Part of a small language model's weights.
Size: 18 layers, width 160, 5 heads of 32, MLP 640 GELU, vocabulary 4058, 6.87M parameters.
Training: a variant of Adam for these matrices, 9058 steps.
Each number is 500 + 25 x the weight over its row's rms, rounded and kept within 0 to 999. Layers, rows and columns count from 0. Numbers have three digits each. The size before them is the row's rms in percent of the matrix's.

# layer 3 MLP down (transposed), 640x160, rms 0.0127, rows 311-388, columns 0-39
201:458470504493505518492507441450542480473525474531514489521504491514479482507511541469556493450471458487483484507498501520
012:493506472493468514491533520509448499492442501562426491509507448502503471503488535514528514465491505497468507526497520492
013:518536544508490538470489491496495486499470491526494491534508491496541471475516484526539489485502491538515501468518504530
012:488530504517476531566468516515488486482518512461544510511520501573502506491507472497495462470468530541523459501502512520
011:475479504498466520515487503515553486469484478462469497524469482482487498460543481510525505454548464484514506524510466484
015:476504497515481488514490472476495509466458466450485509463519469491500522514520483508506477488502469435511512484467478487
011:512493502484514445441547510497487481514453505507490502484476491472520500489491560514466472444483528503484501522466510507
012:520494513527480522545454510442522468471533482508491501516531525511496472519539439525553513554494492494463493506513508519
013:524499503505529440487529510484534525438517512537485539524539503546493485482517458494539494530505453515519490512521472528
010:435503516446528476515516467490522514524517525457542546480483505512446546529500500501455553513500483469516496532512473505
012:478545513504452499515526524484519444520474520504495488513513518526493554486523541504525495444504510526500535517517498531
013:557491480472521501483504504562467478445502501514486493454499499449531477517495527500500500483496480491496499504506548478
015:525433473463546559487543529502503530459509531524511487493535516475556445488449515476490513510522517500496546535491496494
014:492515486464470527481508472484452499519502510513467472453484513477462497520494519527530527502517502475474501467479503470
014:514508492540486509541477494475564504483533487454506507485536520567528503498521484517543451519521491522507515494520484501
014:534513528532445476507495499476512518513521463483498507519507521508482508513495456505541506500529446493524472443504537507
014:520506521481499545491477524500494494569491528496540492483479515451521509498510541524510530486534522532500539501529544515
396:483496542470511489509515508513455530524477460506493526493497488514489452521517521502474466513550491490532535535515500523
012:526498518481488479458467505513454558540439506514482449517452499513523509481516525521514540477431491456489478532508479483
013:522492513511505525483488492510532460466537483529476489517507489478511507507511513492496499462538497497508522511530506471
014:518491472508446507556495476482500528446526482503487501458515483493540464514522492524467498502499526497499458512517515484
248:521525492503473511507504487451517468495485467486515508479522487501495517448469469534501518553532518517545494480498476484
091:520508494508484476519530488455478521515490490506517536534493479464515525474496514516513495489525509469539484435454513514
306:525504460547483480502488505511473484491505512492491477493524523494468502469482517497533526549497499505489484486479526486
012:483493527486537496454440522541486471507490508468480488548437508532485521473495531477509566509484467491486458521489500493
013:516483471468507494491453477518500492498511516479485512467440470513489508547497521525470553521499482490507443442516514456
011:517505553494492539494541487459494491486510486505496499509523489454537477493535526549504460482498522528471554500488470501
014:518465470494515448472482498493481517475469489513452516507479458493493469455486513489459510529465501459500440486468507489
474:483492559478511480516519515514464536520476460513492521476516483521506458527512521496466474524542495493537525538523509515
220:517529460495485469512466468502500508462535464499501485505548504523502494505498526502574471525518521482474550494473490513
013:479499498486577497504460509508470472490505541457483497464433476483513549555503488479470483469483461470519496484508487463
016:492481479464517473444479452491462497506493508498463482503467507475470501492484482487472502461456476477471481515514474515
014:538489523528492533496532512519502494491441495514496524508534472496529503512519520525514528464532500531499537524499567469
012:502498496523518486557523503495543486456555463519499542495586524516491514497524496464516484558530488510483496483484487509
015:509532516505462473507517491496476493459512480481525512483488493507483475454491440462496446432506467519516470455502479493
015:543485473470447461497517495506491541469518474501467496480504486518462458457499486462490466460477470467482480490501483499
013:473508492528464479489556472524465512498443460473476497506479449508473537518531514562476520470449537430506467518437482479
012:503493487450488483505459472510462529475528513495471496483472481527483503438488470486463483513490487510501483507535477523
011:495527519479487485459462491479498529536473491538498490508519511489452476450521494475531518478523470508485520516515475564
016:484526507486531515507530476502509515532478537534489530506518501498504533555502572504504540488496542524502518546494481515
014:469480514502527414480521499468504531502483513467471523513526529513523554472468481469514536462481502477459466509459496497
013:498477501487490489493541478480526476473502481526509527556482486487500459446481464439469456500460499494506467517503453526
013:486496469485500442500466466482509505461500484474465500462530491485477478504464463499518472485506494518477485514495467499
011:513529550495570511470504522570472485504473494476480492502474474450544471531483533489506519503488516501468486477480560489
019:527507477498436534486477477493492505516510515519522510470474490484509458501546509548506463521509495491525498484525547471
423:474493547469516494509522519510463527522477461507501516479515484519496460523507535498476463518532487481535527541524516517
012:501439497493476544530459492505490505507487490486495548461485485492480510523508505511467491480520510520531479492515571459
012:478478522504484480499472512526509515428516514464480529499506522494488485454498479473517533452522496530446485527524497506
016:475471493513486495519448526517511538485549517483514515511524549545483480498478476471519528481511485518495482507506532510
015:486518506500509555475548454514461493535456491551473523525509491477481527546517551515529521464506540531500539507478525508
012:501543539497483459495452496464493469491516504499501458521474520522501512466519471496514453490472493512498519497522471518
062:467491509483512499534450503482567460487538489475478432504498492509465508515505536470504532496510514534486503536523465493
187:534490510516549534513512495485529453464503497506522481502509497466482492440471524524527484458533532548535494445430493506
011:511546491474511513489480483488496476505489511498480431456474521484492485500494499489541450540513489534481517458492481482
014:529494521505515431518503489518453545490441467446482537493545494484483518532498504535491499452489497518469433453502534453
013:466497485479460502527459527491507497487548505486536504521501483561491494455465433453492450547510462544538517485533447516
015:499482485474518500447482484519453501468456502517463494535445471500457491483478528497475529459474497468490463533520487508
012:522518476494464501521491480514439517492480473492481474480497456498466525519529564530473567493512515518476474488485526477
013:511457488464505447513503511536497501463479477466494526433532497472471470494471488476513473468525470524503482504497509507
013:527479510484471585491507521483486466523498528496504463431467508478559502522520519512490484510531534510540553462463553481
014:525483510509479511516535551525534507490509504512490527500535494511504502509537547532499503445537515526493473513507526495
013:525498529494494489497502532494486479464472486467475487529489492517521490458491482500515493459462502490464485508501480497
108:502467457477507452484494516498473523497459517496511488468528491559484526468467572508528482527439547500491450519507516476
012:501491519507505540511534512507455522500447497485506503463487470419528518556511528548457533478494533452475478512448506493
014:490550541494512530520500459490519498496482518499501488476505481479548551551533530538493476462557505492523563517515496478
136:500500513532474499517533474516526545498581503495504539478529518520518507505515491484537528476537522436502495469454515491
013:492472501491543482472479446474492448467508482451507484483471483454510487497481465500497495507526481473490500438472491450
013:523476497509510440511498508487499508473488475463474493472494505458541480505481509548516504516510508488472483492467533486
013:450501513496535496466488511533505484487431497498478512537485478466494504505494522492484539442463531463474474539491461494
012:507469446503512519511536510537454514477512499491472484473518456509500509499497522528512527462518542503453479508490521464
222:517555514523479504507468474515509516490516527542453530514484522492505528552505488530478493487521519478514543486485486519
013:492521524478501519496489485481489476487542488487503459471445484472466492470507457490527474480523470500507561472523446498
013:548516515512512484490504517475533514519533502564482455502516549490537491480492497501554498511508498502477535485511550506
016:477475485477486502517483501475531471501471489498489483521498472477524466485525503527486480499480500473513523491472519473
012:528483519510462519520518516498470537534511493485519502522505505526485483476516453530516504503505522511523499492520543516
325:508519500531485505499493535528475513481502471486518488481517543494504476557505476522510488509510500530479531541517516494
012:497512477491525484464568517486507519507482523571490495517497502536513481479513489467496486519461509472490498527479463530
012:502508518472484531505458468485514486453551490483526487521505459500482468463491508483511463496534451547531522473509447489
# layer 3 MLP up, 640x160, rms 0.0171, rows 312-389, columns 0-39
014:481485538499545489483517515498504512559500522477557528523509552479535485500508497534513468509519518542554510492445514528
012:470489480518480472521491531511512498470519495521558524488476459523505521518517491491484541518470522491527475518506481473
012:489548505530522524491500495480542516505494446538497498533513484482472516515522548517510549490505499508526502536506554495
014:486513518480499528437512505495470497477475524521509454494484470481520494514518497500471466483494537489509508490509459489
015:491523518500514504480527498481489555495520518538493452497482478472498493494523487527478523459520525523510528500545521499
012:526467499549447489475492492519482501504533495503498521531455550514466527550464481497520506503467478495474507522465504504
012:490532505466571504538511497516506526506510500527525488506516482497520482456515509524457494493526480486519478434520565456
016:438470515445482498497512492504493460520495486459511496483479459462440483488447471482505473506533456454497510479467486470
012:539476471446487495492488514494464486455483463466474474481497496519466467470454474509507480456523513545482516458486452528
016:565512506571563529514499526527495540488536513509515519502520530480532496530521467535501493496485525518538503521531511457
015:530519499535584496552531517520526533531509530479515577531538525518510498516507466543494520503507514463509457504546500509
025:482535529495456476487491486500480478563482496483508515536465480524475501525469509494504479517520461460508487491430505516
014:489537477531519482549481521457494474456492487470482474491518509488487449499520483489466502490506498525530489463518478548
018:488493501469475517491489476495495487495459486509477465477506474440466507469502482473501525480496477471480482498476492453
019:505497483457530515471537523514512511504534513517512493483498479505518499477545551506476495490489553505538533529538472492
014:562517463535533466478490519494505505486451486470499529523530533527543504496475552510506493532492519512533462499483518511
284:488490533497498489503508522511460531516485456496485515494477500541501468523508505486503469509532478516539509529532492552
015:485438495490477476452480474488498505491501457463509528484476519491493512497469496497485455496487482508508484500454529487
014:508520516472557471488493503513488477494461513509473516525463517501488483489492489518495465504500476485500461509492457478
015:482489543480578496484500510514516502515481522526501475525514516555473492463495572479503518520527474518538491527489495511
281:491520518521523495442489483509482519557528519506520567496499473541467490545536475487489465485501514541487502535519479515
117:443468495517520528476463516500525483495502494489497475464498527525487475508542488466504501505468486487484510538547473501
314:488456519454522540512522535469505480492501503503510565444461492495489501493524490515457509453508503484537482551545492587
012:542479488518510485520503482529490484492522484541486546480499519512529523533492433539494487493457542493499489502511496490
014:507519491527524468510473523480493472466477506494443487505491528524503492491515497469528505495497494521499485503530451560
011:454491524525452491549472498496488509485499491523561507503487487525444474482470524468489500536507502488526481513525540491
014:481511514515494497502497514510528511529513551543524536522480518530544536522519510497542494532478497501491534540522487514
260:471486543492515482495511514513461541518485446512487514475513478516501468531503508492470464515523505497533520530532494532
241:500470545476518519494514497485473498551509531490489514495453479454498493504516455523439531499510479543517456525503487520
014:519450478496475488468482509484472521462464474495505513522489518482495486477477445513526494483481512514486511466521451522
013:507506485483492501551478525492490477499517475524552527489542511504504510543497464505523460521468506506490497461472504498
016:497518502499498476488495489495474481526506507448506482463462463471459499506434482509471483479478498478524471507461475480
012:489525524480470512548523464483507501501526524508465488492492478484476478464494484482483511443520508490474534488541460471
015:499473500510533519492513518514538496513536501464513504528533495523506507506521556509517521545513506472492536528516475467
021:462474505475479476435475490482495487511489484428478482499481486467485481468474502482494455487496467449481493486452469448
013:482481554531510524498469486516499539493535524546520482514480517528502514515504474494478538476504501560502543532517557540
013:508508481517530483509495552472538505516489490514520544500573516507505514524489510515581512558517511507518526495510483493
012:544504470513546474485527525491540514515508496477507556477528496477577499524512508509475488553521514495500517482553519497
016:485497482531483499475469523466467483456497476465466502518455511506486464512488455503491466461489453522504486471471476523
020:530513486505482540496514489525480543502537505508525520489489476509507475530522493544484496490489512520521550521517501480
013:452488535473493519476492543511507516517526495521529519509478490528522533509491502503492520540535475500469538496486498497
011:474498492499477543536527492502524472511528469512544515500511486484486483490512495492490504477514478488567540496534547506
013:504469475496454480469528495502489480528496510456510528532489519485496524489508476506526503498483493479494477486474470529
029:476499526510571489523495542485517477509445497515489484488529523541489539479507534478515532543500503530521468512532474532
256:465497551478504483496524508509461526523472464510483516473490472521487481521509527481473457528523483491538512543525506531
016:515533515495581465560481530490503489467485525502487492485548518530521510484480508510513548517502555531513508491540460543
012:503531469451500527492506493495480458486515460469546497500537459450482490500482485523458460484502500479511503477463512427
023:539470517422521468479541479483504512528470487489498512500514474518534489480511544521493441506528517477517496491478509480
018:520463487503506443515487489472477485483512499424485488480492473497492471508475430495480471458487480486497463467486497485
015:470474469494495479490490494468532504497474437486532518471510480421436494472472475482489492505510469486503475470511488476
090:525501476491498493461538496515451535520470512518538558524509510481535481497497474529483495497490513492497481478456524505
252:439503513493491491491517539519467517525493466470470487478518490560497561518505500505504494535504498474492521516551487491
014:497453502518507494531494487458498473474471480482473498497516497464469484480516467482488499479489477481468482465525465521
016:445475470497473498483512480450527507496542506473515500498498479487493485492473474498471505473468513475507531535519458516
014:467541517487494532479511496459541476501458472530496506473517464493463515515515561489520516549520521491477488484498508475
020:495478483467498464486480484505470471501522493439519483499487496475511481518461462501507436484480498512489476468416477480
012:539513495550562503537484476492512516477548517480507518491531546506548464495515478509494465511481542505530499531552550506
011:521531489531513526503523482437518509514534495477483485522483495519522501509474488526464486490514522460476527493509500491
016:575495511546567467522480516504489529481477499490515477521524526541503515487467535511516518511508528492540467513494499535
012:481535531480545472505489507479480525522530520460511544535499554475499427486490500528503441523493520470502518521493461465
017:462501503488448513466502491496478525515509463502524510486478482443472479519498468526483487489484487459495502509447518475
140:492519530521501540492497492512532488505520475505493507534471481447486478538547400504477520472529474493495529491529467518
012:507496512513501508520475498499463552495553499531504520520478537562527481490505486534487505475522523532508507532522533564
014:521506492557561495495518518502503507461468542531468478506508509503460497491437489490541557490491490529518447505538472499
155:490504493447508503457488501471487477547448488513514480493483485482494483473457496506447458540495482560500480530559471518
015:479499483520441477541495487493498488463482518540501481485486482512455509506477471469467526495482511496498469484545463527
014:481505512508465523505528484510485540513555498529525508493481485506474519492506524512467523493485496451519502544529484490
013:519552498503501501482534487498464522508531527561498524545435504489536507555509469548501490486490498520501516490469530503
012:507551523550518500519512478501520502532518522487499501523504516505535481546514515513449482489498491525502502504477503513
228:463451496471498456512526537483457507517448503467542486453535507540459485459470550491544490474518509472487483499524508490
017:480491479485481473505487514467477495464483470460481461471509474460460471490480504485480490506511488468494465453490447458
013:491524478499534492556535507521524501550489536487541551501530524500464486507514513510462504523493522462526478488523477499
029:498493546506503504443493506495498509525448513525511492516439483541462519486470513474495530518519485527520468507476536530
015:529494488475525497471506507501525495514516499522511485499528487533533523498492583515474518527515530518524488533485515500
348:523550501525461481520511482504463519460469505487473500481475472551526490488478568503482478541519505478555542471480497497
015:511474540465489496458477524541445543546491506472531518518480514501503491509510504514527446504520466501525546484453504492
012:486527518508541497523481562457546473523511501512501506515507487518494527547507544500511541574528503504496478491489461483
017:514489492496485482480479510504447495473482488480456465497486508495512464468515498488502442489500476483487496484482450480